Weights of a small transformer language model: 111M tokens, 3379 steps.
Each number is 500 + 50 x the weight over its row's rms, rounded and kept within 0 to 999. Layers, rows and columns count from 0. Numbers have three digits each. The size before them is the row's rms in percent of the matrix's.

# layer 3 MLP up, 768x192, rms 0.117, rows 456-492, columns 0-191
097:465419497488520558499496568509510480431507503454607496490536450461541486523584502542475552469430364492481516522450484390455436535553497502419447526547451519531522418468510539453542539534457598521499500455499510498517488505498499512508525525501591487418516377404500569532434450489585477557543429509514531499597476544545581477412525459593527541483474474458450460456464502509434625433529473505495533465519464536404396449508518492478498542548557479542521589468501522455473515484554415515452420694612441475461539478461440450511556539516528502523507532552507415531552469532586593490
114:470509452498600448489483455425483467461414559560497488483497475507442509527486598593548507556543484466516476479584521527463472557433486474507538473529562460589521522489582606513435542460492546521565468490487436467561558398536547488536482440476470523475591514541549506491468440504479473481418461428535569503499536459490562556614475500508462424469559426443541506500468504490420468491429524524537469474634488438491552477460474525497459540515543375487558499485439501479518589402582520437550412469447502449472589468629357492468567530456499434428566619507482521560563474476521550489
095:494472526405559554471435459589486500656494453406534547604532488528566572414435488520430508458487525539454489480541540535479518514419513559485504465463496495496435496507495516464527494520472522549390483539542596542501495516508416412487483453472471523597430443548533477453481536452572484492469528476498469557577466518451539468450509460510425549568427534475597442514485516506488497496509511503563433501490476527419567534593568612520553548519520471467510569506531587602505545504445538534542495591563465480526515398527557542511422461560494441500496528530466321456511405500462619476
089:552455552540489593506506454544572439509503527424495544577438451486539574517549460482550498492477441529439497501514465523494418602449363359478467491472498556440522494485487449471624493500464573545532561543538539511379547508514412424422484465502461482484557499553477480508467458513504468477467515554456476497492528543545559574520575481562498474511481546461593476514390542446581446508466600462476429589497571604441500447550640501450491569503440526542511503577561465554515569497414423470525518565492558541437428482424431451576525469545548526532453527476462473560481504493463499474
099:477446397495431527519508571504621506475510496463512474456453545402529540557525339548515600435554527387551487535604639523538509435510511476485489443561466487437455517537446620539539491523498466512431446413523550490430528477521423555430495501478501503572476419565523547484485456557511527464445510422466495434486517520451508595497470486516475451547496531515434417531461485468469566553545492426449559544501514473541581471582564461515552439486479519495511503469544522488486499538498623493453462546584532505584520571478374528560532420511551545532513464507526501464379489489423541501
120:586418509498577540525509454490570635495449566532481561459485486483610506482467497530504504509428488478418453515485527518628518439427504526504440459537466558502565467566416627519481485491478451491525543475547610495522428493490601463512581531423469446474573548425521509381531510498497517588479547426556481471531547415464512407570499589494450521518486470472584450439454581543418550534441527410576507523516499502560498519492493444472626470475493460410445493458428507488482507491495517448432577491491559390539557460566460509471510497465455533435532541519500487504411509471471429561
098:519526534495441498501492435486584562447610478465491514527472432510477483604500436457436596503451588536487442502453493480507454381574495579425512535412648556444570549525480503426422466480504495602433571484484427474511453376545477473512546504542522430459472478578605479533520562502553506495462467411491426505499446471484509552461538426515526503495438440466546521476465514563523562613477510476516445446469403492518451452530498424560453430482444555516530417607543498498569571459536466490461488403555518530526542517538476386456530488502453497499483467463461523510560523534512431416
096:371477525497471404453500529441444430519530439372508515551481509485463412543534584640479495362460466526469528451490577578559504526443548507536557460479514450498435484603418581526469481531517506563453537540493530458542526547505533566573479510504471556451558481503531507496493492509504509406538545533473477524593488432489446541481483544561492497519565454587473494478518512518572468554547507483411515444449455525483556584590473543512529465529514437421492519500478420443625515407493580553470579495496509508520449471449453499567464511460512517412492402472601591582538446497593509463
098:500401442530464448538381578479482529568453520534425532509498542463561524603505528448591512424470433458489612527436477542534363524546506490530507499492469467472509446428504432397495515494493530577568447554503518527456619546584521463583509557433521577511472501564517494493443559535569543483523518572459455540411483522508579458428483569526445511554508540523526567460521542407448540540571543478465481567511488552421603548542502520476495583552522511418497545544496467494397493412551479428513461610514569477543532458493481506422469498511472498512461471459446439504528513412428586544
105:535442497451569512398542464523552495414491446525554455502484562427565547478452415485426473534453579553474432507579547464533447497479495429500541508411580526493512566602513461460453587489562430571524549451538499459493409462532501595522458542510477490457454468510569472579517537586493502517428543336389467419523480445498515523547483547487514508504496434489583492535383459551468556443458535649533483490490428500486509558530458421568457467423538516465409556588489566524493458507582539458428570455517464409509488509523560456485506468480561474463487481504530515564506548525492502569
103:438448475506511553576454497612495469543522500571506510428459442517508502543440507494538651517460505506492554509570487461568535552516486488516563432486504517596460510496481448522512519499547480440569392472488552538487449469426451528485525543493521531441518436441494503362535498555438529476455513407512536535438575540495615503496444588538587498542498570444568485574481470512487509444508598488514555568616596421501533515600478341550400517400515493452469512521441521508577494531450513534491542476475526419444437489433465499546494559480510571461474492575461517488476458493530543620
095:495489503560431477523471556552485441460516512529492514451526468461529545524452504557572569590465507569490462496533514491492531454538443465428473462443548409520543402566490598427479487444525544516532534541450472466591529474406535564497494434513504423572552517483544572522495514437516516569509401487508481562551417487486534472429466377467531508468408433473692500559448482493499542438459506516568489493544556552479444594612602483453378584495501523432517461582510527481475501480511513457522480532427439462490472498496525454536445432510494359438533458552493526528587485521570502435
111:569360550586574500559540458490513548458539566606493511533495515526490391532424462524494455519564531472503566640412528508474535462470537500519473550525416481473509506566555508455468553529520490568483543491458494489536412504568496452434498509460476559516500429532539451468501472517595518514431385577488516562527446482438498518479533499482505494461539511490458409458438431530467495424459502469472475445532486539492511560565471425374515572525468416546433441478610478511495483508557435573503564493404562535465441390626495448527512472451523502413478540588396512465511506536468548428
116:435497444533556501505560507493367517527530592497545516415590506445434485527504434427474474454459500571548473370544530518401483441518435428418540581558543519470455448498461532551524490520521558485574490607472536592500584513461528466420479475569446535502547457515477458458548476476386420397514627554437521581521494457455439484444482443553524453532476453534503513532417504523489452447545537463413476553493471582435517482589496571486562527532553546471435510496461547420516597541492464402585495505505462442566476542532506505509538460455554535540534500489478402534493440468449468519
111:493415534484632511518461520526500420524499543506497524427526498479519536523530561509522435506506423593515546559466512544599493560513560544508387483594520483425527514450510404480475503505507484491505523455547596490548365480455499507414456459438540516556511441446492562443435474592435521545474608468530521486452493621504344486499567564511424495468453397497536447555494543506430518441434503477529417518460509530486557549462464502591579557508472531484502492410497443521527500454462453523542493507470483535507558486504423536648556533515563490534467467477507581479572512396493570566
083:544493526499541559450562409464483584524484442449434529428491548449481550472461505480503489507458394486470525475527525490505527576427527435493505492493498580609548562496512470451464528542477520529543461606489437540541446479504518468566504493453538481465430482431516454442464513470462503538504509583629473573517581408468444478459514590416470531499471456443544479518413453490489500483507536544522463627458565503466493412423634551369517537444380529528539553561478481573549457413566499584477549565534510480514531535497508613504448465536426445518504553545439475589472531479497578586
069:574500498516498483514397490539460469481477388497464536420476484468482543584522425580575481433393392487516454492495483473502494489558520503514540473457492471586491530532499448474482444493510539384490495541544432565419483462577576569520499505560589489512481434405456517483530510513566477502663478457406626487576564426547557539465434464556446484482468489533500447469447457492483606487528523480466500503457539463534595690470497539436469504544488494527523526504608490517460531582500394466509479468498475518538538506537476447527562423514456457514467566461498480475444446461428554559
069:379482486525489484406502551498458523531506432543498414548493555463522506612471448541547523403499509598513491513432518447419432522526578612529505414457549476498489539558509513528584506530552401511485467502545436389519500491588425497495518537513508484472494446590469588462475509511545468484505462496464478536504494465420494550520614471505501496481475412474539600511509462393422503520518573476525534442409476509503474448514490373475481426534497508625427461408484480558491516601514661475508517578488482586513538532482515537501470535453410560547511482508557516469412514486441465550
091:420510449498567464620464480517535397489520476503430544558495492462575353424450447487494443504529405555460551459465541530516581481525503461495454412585528511555437538505451464516518480498463503463546539507507473500455455562528552575470530514495531479526495510452575521498492470485458481484498527464578492516501643454521517525517457551467503539533542517525529463484462495444532454435470487512449508545413478538540508476552513578333523460559589463402513502444453560545448609507422533494533465483408587571435499515413514486487416543478636483482530441474589452445463412571593538545
103:500495484453455544492443468571523526529567515507451530517492497527495420501530437482534578468513564489482500408502491474509573545538400444538488445485503461470417489433530504560569420518427481518475510576454609509529447553569489389497520606535517546504515524483554485439537550435498568523492501442543602576483540445526486414487469348499521557549363489451472392525473524422534488456440532450482556519502493442555485511489594483496527535533404428517516471607477609499574526511480455493544416386552535480536494460524585648437534506500568475469538489479444479440501459511559486546
101:553409461530507584545580440503492470377464560446548407472539484605511452503480560511539542507494545439546462468494550587624541440529442456531438531402494445547507475502540422465434439510495509554459545496494376463449536536470429485485486549466511509523467475490499488543478614581474468578531451468599525466453527587462548488474520528463475548528552386497454507577535484480454508499522540457483559554498552545555563531551435432582428576450462549507529435557423518544450518479485468456507456562515523534403590420497524565512516407493572524558584497536559458567486528423456481450
094:495514449470502441703447437453472493520534537446494524434504566434430538547544519488568473512476503519497453534495397487419498529558420421491551510455514572489447493444452575463362505455513476480522492542506542520580504460507484454541553516501448505528516557537524417481476514493560458470484422453416558457532440468418543506400614563505462469496446429396472585501427461495548550510570511460487419469574469500493417512487499516580548501435567585517450486613535523434553610499550454490536481510465485499538479542636451447445423510449504517492493517465467415466514492471477459466
102:497432458511562520513442538456479412544421515500538536519439461433451493574545535459563436532490429414533526541596491471507476403359499510484466452534538465497465477580560609468531471424501546514570598618505457455467504560611554467405496572516488443551493500495488451514541571436366481535452583506509503503421463483443457462526436613481519474535487480527495503516412556528431563573404495465499551555528488521642495455446450445449540538445446439513509515455459453473506502517528470454580474557420529457515492538515584496573431423481490521428503554534506485516521443507467492499
083:447505495497485592571544465526582393522529501508515451419458589461501463532484444479501512450517462591513529535462544510526552466402424604500528412478593495537450542595475403462472497543475486526530504553498516518528544507434456495499540418495590509542483502381520583490504424535472474441475468520546528625464443457430460540532557548479511547554568444481501628439451493470506580573492605473510523489679500507570564479480453549529560521447516492553530466548513465541489496592549496448516496455432483552472499505518526478483439458544549480364499524501544604565501565526482437519
103:429512494514447484530535555533430407509550529438439506443572581597430577439566483480559527499514505522447469547495524497493404565558553458437550435524553472432368496498557496585470415598502519505465524495528486510588538570480546553555474531477496517503480496564488576476435468491554414445591505453488500418462496443460590426478512530554561544424522571469473434471576511537561596517507520475507564515479499426430450606525563547412475550461576567417454423499536467521554522555522539477412447456484554479447537491516532496470545512482519496509443520547435409526448433493485630495
112:590488458509524524551468545473430512547468492441398437493396483550456473603545566486493533528535501471508568505442471440531472480500526468518494508439502502450504592467444524614481479545473471520524498564445445536426356441580522527455553530506498486485428560463557547515491487503539455453526475519579521517429410555461565541478457524518487583592522446411462578499528554518592539471429477466473509432570455420486467476522422457512506523470536485563481471505524551385519576530563510522643522534596608498392417524508499575486486548532513525418494517460588532511562468425540410498
108:523503533533531453441496476501598463498448542562428388563539486461436529499484518647554539496469458510519602559454488556475476558536560580452485466509498462568493565500501517514492501542504521459511547498527453432494414420428508529560440523522488484430522541571520576428530422539498554528458424562483535515478483489541513452577504553439547534566500496460516509466508431450486521524473441468478575573501386538490604499492537437543489532552606543612485446466526497610481488572486511419468490498452543514461463516471486584481536495520560536518534532299618523430530464387440502489
084:400546504439560549416498449532424515445574476389564549512519475516618413480510530542435455542473518482441480466518453594494484548504373449463496469539595511535510525565547439555525584460437446532494427458585476462517535491466513535440456517482531482415496408531516470522464560510597474533519495543505589571453520463507434540490493511528540461490553467534467500564505434540565421456481525466492566414488460552523570548587436492523450449501517451434558463574533537474473519504443534529505539559443512386508502504481482605487395440572452391420403451505562515589467488568507528506
086:418491389492500460572385533464413549552519507593637485427486408483482456505502503503529528482470482564546498524491488503466553512535543444477542539590512585428566477446477588500526419529566498442483467546510474532506445524505493462471515527461370508486513549470549527427585563457486542585542555392538434504462478478610451424511539402547486533582476488573548444506491523464413539563533520477510542371593596486444455451519540533564517491431450435488555456512466502520508495519503510557463571540533528542415473473501581507501562495495409474491496463565440451543488524553502428589
092:443489471454504489480514437465507543526441543520431490465467454446534475479416469460551494532564541534522466500499498457552534511441439459552497550447475540472473503520487473473459447549460512588515546473547560400428487485457593461574544668555365466448570514511563501555398504557505526506483528552488510494564382389451495422592550449557464483524433433498549561523559412487414511502490589424562489515540474445512424490522577482514527485441435446514520512593512528461447542497471569492497469402522496520465439370537447529467547551495594429404548522526479502391524512470489536548
098:459512540523522446505485593454530528551427461517517455467529502414486460570530409461494549569497484511551476389448426540496532506392508503528485466422487516513526521443463534464376479461480544465514525541498405527604477521466554525502480557451512474500542559590417452481450565469514532526497522509511469513436425536455534566489394472524606506603464553496397476504479410436496482614551501533483563518462570534549604475488544517450509558510521550513408496485541573455537409494541558421603470439474549507470567664453521539544493421457529444540474434585472471519483566556513495485
084:458412536530454434487585471450471528511465539579533471473532454517498458447478598493547517526535430544590455463474518444476486364495531508523493460571531464539517487502548500519456510527519551486561396479541475415453479485498487502537539464480514430533567434492418382392581438586496511480484464501538502520467446501494559450557446564581441473493486497538537456470503603516575467498516509499466547506552521541494553574394502474524574447537525539435369596401534483449480469536557592511491394563529487572460505521603610425445505517462545506510511538547499554447503558382506513398
101:574395513507535514454545504513464654345473484543473523450521479473442432515514555572527495450406411472477522504420519507494533527474504490509467515463483508451512410529434454491568494475483609553488452528556449537499450447574526488436507500525428427506503499445533544431461525439606406375590511485517528466599498448538488406510456503566523481507500493448617510538592603487543452475541443430479499486469444454490455484544448484565468533556550455504495465542529498477455519446526443449533587558436412502507579506515509566473442501561470391472509590566497496510422409509520474505
111:423590528409461429475494510429439575418546539432464430468442508513468596479468480521428477431468444522552427475441448523549532486484560535478520524541530506408449517627485504530530564478509507546512432425472511370480515469536504489516515418596563399449500543527532616507545498436506470354459463463475554510507461450549484453526443484583547565518581509529455495581493551395508505469570496476551509507500492554548597477521498499593546539516431449430463603411477460597600451501575548544489467561498461536468475501516526531458503397505506508533540560479546494513471494504486572526
112:471511480463602606543502349455528451508534508451526490547486488557484521532475510534448506490520514462572514451548563518610510433471526443407485464523557559585474510549415438460533557544391542462479567523424514484515520642492453398424542584524549429498494472492484491449474527528411427513526533512579533574438459446545519597578484527502510591525496472420422445474497462483472448458434484534504535493488480574449502496506513467408530507501475473499640515533446435412590466499486479481428506462515613536492519449492441513429486622476436519486595541531510483493537486545468558487
084:515505418516409523450407384459463497532536464482445534521492409441478411471415593496564463530538493505528475515524513591556466567436477498513587536400480465479443479417491491468499495521494460468450486524524556542564463391486474539471516551603472499525476456505462407402549604450506489576479466636500563473482493442501509452531533461501579518557514429521520580444462499503472541464453530525467440403438431595424489492548503428430530531543403452475418487576543471517493585470531561514454556469513494548442549456503452500499486481505521384486438489576416513500497561549398569509
094:434522446466577526551608532414466556472458503406515517496516530438529460441556589549495452493537454488498520471478486510575531551452554512440533491487455492535520570465460473550511476467524548537614462527521469514525464507510514505675548515517551547519431453505485453556471424520463365480432539518570525540429468485515525489575538532494632456527524535530564515562523520467434463507522445450539568455483426447393436556603477501508468511449653484499429503473515522488511542604599462530442414538542568560460468538481596534481488467474555383478526559465571530502483436443493481482
# layer 3 MLP down (transposed), 768x192, rms 0.0973, rows 456-491, columns 0-191
102:522479494492493459515521416519504425403520416510518540469371469494515506456541439482598509556499546561551463462521440475562502493461501572445508524617493511516405487548527415514415578524500434528502363530515526522506477538525406529454520530436521558570430536522489495411484485505560439414560608448420443480478557433402431462527568536595402533578461441538484520479479597486457465517522477449506487515460506516492514448546651513544501543459459452539586525498487491577482478478490467547402474482568494549552458563533525535486453498499465424479490469495454360460480557461509524438
102:495541583478448421538398520445578464448485519500460569491496419460469514506504530450487452521506491541536505594483512530517477524608532428569562536471480512457515550421561464420558461455484595533472413547523425555450482579520424498522567518475462489450587477534477540454441513493504596454506489444470437470509460518560539507358483540585571511428532552496392503351504532473505491463590511585534456537441538561556458497473542498431507478443441466483449525545433590431504492471488437414545546504558476489569549437477449583565519478517462595531488537527453479564467471531477365498
104:494505443637481463482411523484464438512492564488459390559556527484515530506590490401565486583504573547484432397480489541569560510484468483524570505514563425533473535467489471427539539589537519546567566417545473494632563433390462477509502502495498489485441508483488510475563499535426486617560461526490567524477564489501559551606561540511519512515502501466565457454450430584541479501538525448545487484516399473554507449522439526522458405447642597499479487494474451523464481509391514479378442485423480516471472519513557482476537476512553556445519519473525480593427458464522456528
095:523510535551487455514571465483480480492491482502526505460520452510533426558544490412533507525467443608507590484476467445460588548540387470491526416504523498532536552504433440513611561560552527495476562506485490544414591541528500457489429472532518580474492475522439561505510467481439443442532550568493602460527508462460481582468562448533437474565508566406476469534445442526514431462490431533536540386532404592502558484566495529472443626492443501596440453486548438460460596403470546556436537488543536599583526523423496525562578499458517523531435429555514488465464538509428433557
101:539428548465490551431669505482562500428542516516548421545534537633535526521492444518564561448529553444503424533503507555440551430494457540499485483553501497493543505506528470522459512478525377533504504491465562533514455493519495528489499427472443569561503518513522484605471536387517506513551488472515459581479550525542518386514567494487414466573457493559515433579485540469527465467513449571440473501515488506437587547595516576533444486516546520482480464520573428426518497507529516513544367508482548494497525520472436488495512490420389470533554623504515421686437446549495489561
109:522552544533596486574429461509496491448453526424458472436460434431549542509426534450446510450506392502505378443572513536491565441515488468428483490507527534493474457518477452511619554424471489463474566471516484461557530540497481502510522502501398563482551545555562485479480467477487520455527520473568484448540426490465500523543524506475487456486527478563451494511464409441556537527565431602606540549527441497534493433490578635454518567526541405462489444550466576557417561479524474667431591607484539519513504527526604548520495476440530445452510527503596471520454573546562456468
101:450576483504607583543502522526478478520562465480437457456379501436531505438511483461608490473516557584534538401448481492415448482397600439463446444428518533504517454461377469471480507419511525504544530498503574523450460431481461526541462493427547437480555549540544527514487407468440485398462586554465392529544487498492545467515485578506515452616496538509421484550451420535525494488457475500459473467545445534499538474486423468558384507566595617541526533411448481602488510505539543402514498498496544495504422441506502504489472461498511495598583456492470564531535517545525521440
103:436521468513556496515430488465495522490684528617426464504487462501495498523447466398436564511491513516494545609453428515584532587561462504491484497467481558553511497542448451508498566454531517497500539474500516478497506436560552464495485442538486551490480380592509476352570491475411523513508468575542491432515529432497418432615450523501556539483475484529518500509404556450508598462561540438560443487485504503538374494477495464467474637552469470584462414519470468575499505520505482511527408554496544452531483557556562441487505460460552476495488523474496463514417526409550557592
100:454560608494559464482574514498510449509451527560532467467497420523636484493565496496468459521386575498508462414519509451445497514464445486478485502421509512526494444439501432537467478507501463577463457491480533464535571526477468477456548569412564511469484423499573473595457531504489536597500483442526461455540482488459492455508505542561418488427437461488506511464567432579435606528404527565523469482497497609423487470469480469551498494496572406504458465526496505482445448486472565499530511331433532477409564414442530483520521544526485545424459568440517600393437420476497577410
110:545521450534669467489502526522490521568573444483471466482450456451585516469601489482469495521498490573461429559520573457488573456464453422487555524567602523569528469542518513597457561546520507500459518455545564561489498438437467552413497499488502440479469517527536562579498486525537502528475572545560376481441524490507560480476438542420533504576550532601453565531377438468475527482517550427533562500559445455376505493434504503599509552418463450497498485416516450524553545416514474503458512513620521598527558506514467514523463517485575543461544510500417511404513472520603521512
098:479448418471404526573476488515524415504457534448558550434503501518534506479530572475468471416547552414545500579451489496472485572594428442474410599550468517462431534503532528500534563406424428439465614536477505545506588526413505500509473554517403427540583453472559546511418481417480512536488496505470456534539482522521395460473516464501456586511452474563603419480635463487595478565592470587468479523447528574469543535472478510471565542552610489476483573472504486463536417440376496488495467511552507557507474470507491538565542472549527469528552492544493471415517519480511533528
102:578458579494478517567411481473415476535442584470458570547600515482481503557535504510586527508472550566500559635533502583485491480476514481534463431494518466363475391457458498388519396488447473453518453490460450511451408549424449571458505478480537484582470504531484575474530555532460501541487450481493433506511423538429513510507500492554512568457415474499530453465484441495467399366466439476378490424541506512413357564503545469471467497415499531481517418539527560529482522496534527454510437599424515551516496456478521453560513477534530474448471424512526511553516528503553438463
110:477558564523495453535472510478502449389444511553518451504466564428497525475460544546574504463509568526527490536456454625492561547386541534517500546453470488474522442563567470463487616532477528602536573525395581405509504518509512518491583567406516490521579387509396546493497527510455502449498444544495544538494490497538551365510491433468493447527492529559477485488442522459453524515527490444536501434482433428519526539486511497456434662436490577507466466460472449545502495500519487451596570410456431484480410497544574441469415445579476442485525501475526532630541527531535446500
116:519459481507627474450561408482437491468439588538467544410581504494490521531512561521508548431515479532465494486495537515553508480493451519515480522497527490525383419488516458569514464453537506464513524509461400508482555527454473397460451493503443487418542495473451505542431521526444514390570597560384491426567599530487468472497509435502410553473546541555497552543420510503495473456658444484472552574508537472533489492537459561432584521516480491539486446439490504459401510503548488305538556447463518471399499551477457460545500528500418476458432447526449495443510460601496505542
101:492646509561399506547563536527466505506493460423527500491463528503522554500493538413516408508480492422583495517442483441526624506567537398529417514554504442477483551529505547530447577564511544470437495417509468498458560519445483565516351535532469532502505512527467498467467568469524489490589518501505474514526590490542483592520640481519512543522533393433516500484519549574526476554614478518491491483643540541458584391444456492447491410521492538506518483523450440511459433541495469508612484482539479505548482419547563488659507552464480478539503483539449491470498451528458460532
097:607413481609570443380499461550594547552477508477519470520541452455439512590507474450454465559500523466505486452513446494500533516535558523465498597621453535541428512508527494504542458451537419579488521454390488580602526528494494565472495452390506444458498499378569488524555483471503479576492506501611445526468388485493435473571477478485471514510513349488459484508567423476492511548527495475471554457531515480572475483561405528582506545507433509369514462560578482470440499567503558537451493547502566492521536509438539568522539453534549415476479492444489490443464495415535499518
077:528548490539479520491485469433540465467453436411533531358432554455531474550486493523450474459482494574496490507430499494478548532535504445526427479441382554542482446519459441485517509521575486444484439469472490507478421511485496531437508483552584488516466501530482485540602516521540553489485465495423474482535598391580441488534521485460459485515495540409447487530430468472534490491483523495592593560553539418602546543437596586394416458446451526419489506445473505463451464499491399563562470465473414483531479486509520425396532563608447603565520554484503418465557541416409451525
098:549494487479538526553426497466504496476476478496417489570456547500492446536508486605476492459399515562395471469547511423609446505533495481472439433454534414505492431589447493480493499504475466484474505568505460451397481513484603545506459570520479425468486402436520428396462481447496547495466499494512491421458436489481528412473453422499528466553459373412503493432568531545536390572535508467485433533555444476520425473497599550535493485691565507444512579556517482534490511453595508444490528545503546402482467449507421427454485447519485528533414508466557476569491489480528530524
094:478443506569467668508530501485468541433465492448468445495474413520531460593512576532462448414489514431527504536441409506415499519472523553461589435570472493430520483573486504572422502561555449423541463368433405449456507527521439454478451477447559467552489522570447506487464568594479469544449556538566525442410432434510475490559470432560522496525556573466498456537462507484523527405457441511564526512562514518476480554518530488582530539541473572426512441570466496506465460513558471581494576435480492554538464480497440535430427463445485417472455536480415459426422576499519503461
109:550509588470481551575480494557538560508542577470493447574467557394594410593494395521555508537477474532496529469462455524478509532497621453507583424431501479490454458514491438418507497477475462557497513389460558518471543564551466488469538587556506520579457536545472470454425551542506490573471557576517448450509418480476426465559567481570573508554534368413507495491524494438485488440558484453388441518457512579550457468568532546514498552508489546473429483513484520557454426526546504494548556498495501516564479500565496376434578582541602445448527514497475499438445565499470475569
099:573487577546512451512516494477466499420542516477542506476515538498449563476571513511478532540422457479559514611501430495601532664529526391584446438491479470536493429532535512501577533399584539466413546486487500426437509506459514551561573498504455482420562474561500459493602489510589551437422434480437493445576444531422470555442483472445528542503467422478525524490495538547528486563511480524526522462520555433515535518485505450457460612519480508465559482491535441481559461472478419536513532597445400523517621495562474535577455520467528499532527472550514580506571506458489340556
094:508461533484547445521562583548465583472481505510525469552424488483512474515471508505472488420510459542460605479535580480536532454488490539433507572512500495484396489559449485486466485453437450432541551476557539434467498540444473528473523436532553494512494523404432521582474490455410524444496529361493479476483529458492494515417448483470538508567518562582499467469501547400407447484423549486576542517442352605525559476502502533527423606478487487497476475449524463503538529466542472529466473582634513576418596399420484571568490429511529495441463545475503510471515533513504661440
098:455475562548450502517504469485558596528531453448529533439458493599550482545517471497513554532422585421492512517556478499499536472557414451490500576552498576515436446402483549539520480492553516521461480562507504541480405510509517437553456590528566486466487454434444491547490547455538532586595471528523507519477484476419509486510572539489441547461479476464452425497504540542613425455523554622426594592391479478489478470523568505495601572416595511418456603511550427531569454544518492543514597506525427410569536544455513551536548558524580474499478508455485432532514586495575466471
084:570468480529465448506430466532476424519573526495508560565532438431548559439476433418476444423473527513514478488523549434521492505465587483512461440527469513506491456493510548553549577481554575471566541516474586466377531449548548504522478606503460480438580515583511547480539459482471465450561524356425592498519509508536518485491447443538379513534406602512428481436560474548538436533403489522444459500401508424497602521529553469469493547531491423534497506520505438522454498425462474545532529515596548470609477405439466513529564458539423565507456511525500469485526456426596464567
101:493432491452505495575525509470512521510474533470485556506541496531611571495520468447517562543507425554486556523515463538516602516466411495512508568523540440486451517568501516473538566459481418499486504537468489551472511447560449681489518510580481507521470476484465529529435494495552502369503521521461452563503501526479510589527527535545423463592572448457417510530515425498622438506539508461551450462533521537500580511494497547518510475464499336486553549504478541543469621659568512494465520550587572461389489484519469519507533451528469501440507523395550573424441512442495403427
103:463486446474501551464512488481478481636521457520518486456496533529534502458485523467461421486535535416497456549482542477520429545542440471430607645516541508412472445508418462490497443538499510533498536483504507474540376509440416444509523429556496505492536494432449562536588483499660524436593532496450493539558471520506490579509462518470568486582424542474513585510552461540591468517420482480523601473592530530580544564573595505476442430554509449563478493495479494437434522562446544517419429539459449490459459520494393541539587458554498381446438499459478488517439501454495509526
106:493456532522499537475496493535568483513476609496439457470536534483497540476441467573524506460400509422467474496470401490470563535568478520483528491499491525551564447475529431402635548528498531501441393529516491541484557547514435555503596476427515506460559582380486472442480453538484533555457510532448548565556453529454501514417523510430403530467434570537487404532494575506504523535468491502498500556524492487485544548421512578497463579482469410539513517568614466388502446510446612501454459472475513609547523476472415542524479429408461531533430475465516537499433607490468360490
094:460528431543502522554389534529488505466503628493498465557515541481516513473564486529460439464470519614521441565500423505520516504570524522443474547479583566477482540428460459422579534512547394578492554481405449535485453497546540444580565576535518451530497493609452523539460529491467566441466476527470465523441434536481447509498550594476453457491497586409558452481492616471561490492443483378516428492468508624485472493550518504449454420526576498458543509542494493498527526407479482524520602494560471513481633486452477570454533589490498508503403550630466463485476515452494567514
094:481492620504498514466539510436590451595493629519483533502420427494415385544534457492505484550496408491443594577489509529430636510556508515504522510490446466507584507420466494469513528516494559463494514466477534488571535486412508571523518444489493488534527469473426510422456541524590514464524528525507432517445484489529521500394525476529491488427514425491432534501544508403469424530550449448404524418495536571574582457406515466455540464540507390586471477415490561531464503556501550473513468519502529520506405425507549616522510461562520521577434517472517557497526585593520410515
098:534470485493470564550492584435511468539523506428524495519462450509535571501587538505517507449509477472415528512521634537500512584517493481494477452447488459480466454465567498482464518620463401502500481609365439411471479548483551462496548571495455474475482470566452510334573582462533438506528485425390401512588595544430510450452482481580515444550559499442498426560426542439491566472507470473453514521428502532475477586523457509508482594516470539496430394454524544535456470450488545551515480525602466457550510493459540559588561560490455464515480537506495496509535517601464459554
104:554371557426526455468483462520394465438496482518493488512620609531559535534529483560494485487560512505452620535590533481550462423469512494457523492584531492529469565459438511480505464496567640564487444512483465504544535447466544508501542451518364478487555441510503445538524520563550516488573515576560520601446566457554435523518521511496494519459525504602483461500456523434507499470526489441440531489517461545424603529476560477590504511583458427504476554366488489493576589430538486490456483483509490500543461532411452574584465482523433571499530558518509469522424445449425578442
090:506541508565462494467444518447559430427429474587469575522369572434477485467481442496535513475501530564460543515549571531570546550586419516362551480464483573496517538488560436421549460450432531499532559457510551470439535485549471454504480509401566537495536430529480517578467461495492467550554460660435528513544632450478527508444531520441505531403600446512537454445567354430540512510534498460470443485461532480476468436532543489481515599470534496506510462514438533551542510387549487424502482476484543443536493533432513504449524546488524452475502427439452544471457595514471473526
103:508546497563515524491476560555458484479454564467475409467524567519485549518579483388602503528484518353528466512500443497456472548481545516477545555606557498564503562541466513463477536548588537428459496526491492426443452433470437436547604498496579531535496473531524504501426585464565595533432475544544414514436435502483497506456513488545452452565484470450481447527474476498524496563563509490512513486487484371564423511509364512492510546462558507500567476562532448584488565492484496554439609397506502472418445408405511517591475414482505474440472538497524569440512537474437466606
099:500577529503476572526552457452467481495475432597522516528458511497532479514506479520525428520530452440492473583552493524442549497538555497440472457499581534506473546499475438485454539388490432480428522377439459605475522489439404448493554466562474457533479523475522475516539464418420497439509486551439499500501485490532596453552465439470603525599520580535461485469495528568496483465509472505557627415568508475431535363515510448406450514443487426530475495401468559451559510520550511574476511444572456498624491478606476610494468497497486497480472472421528451506591539384467549567
112:469497534529510503465543458483545535466610416456494512484619485449462463428428574494523527531519546481547449513533421556491479484473529476556467540565461557483428442471405402496644413520535526488519552521564483577472539497576528396523494497551515481638567563548443534526553586439471585501477528549595594452496565557454476487522476503578511503648474451481481490556544467473527427500435559568473543435432471512467442457529463444565481541552488507559432524485512378585469521505467481554503503462583387493484470476452541521447485494523457502457478598460482530435487471484456511521
104:471491440495507442485539402560470490414500452438499481505535475508506549509513501575564523512515491489459479392539545487432518526407577452502550518454445501503568523456473531465521507473511624489602488488411529538535516584503533560484500441453523470477440489403417463389504516521537500523403464501547494498481501497472326462476542436564531412382587495552444462514568579620517514601494532483501449550567606501494515485504497546559517566591493458453456448510497402564474507537592549480457581475506522523536455502482538576494538461442563600517499470530482444489421499452488535594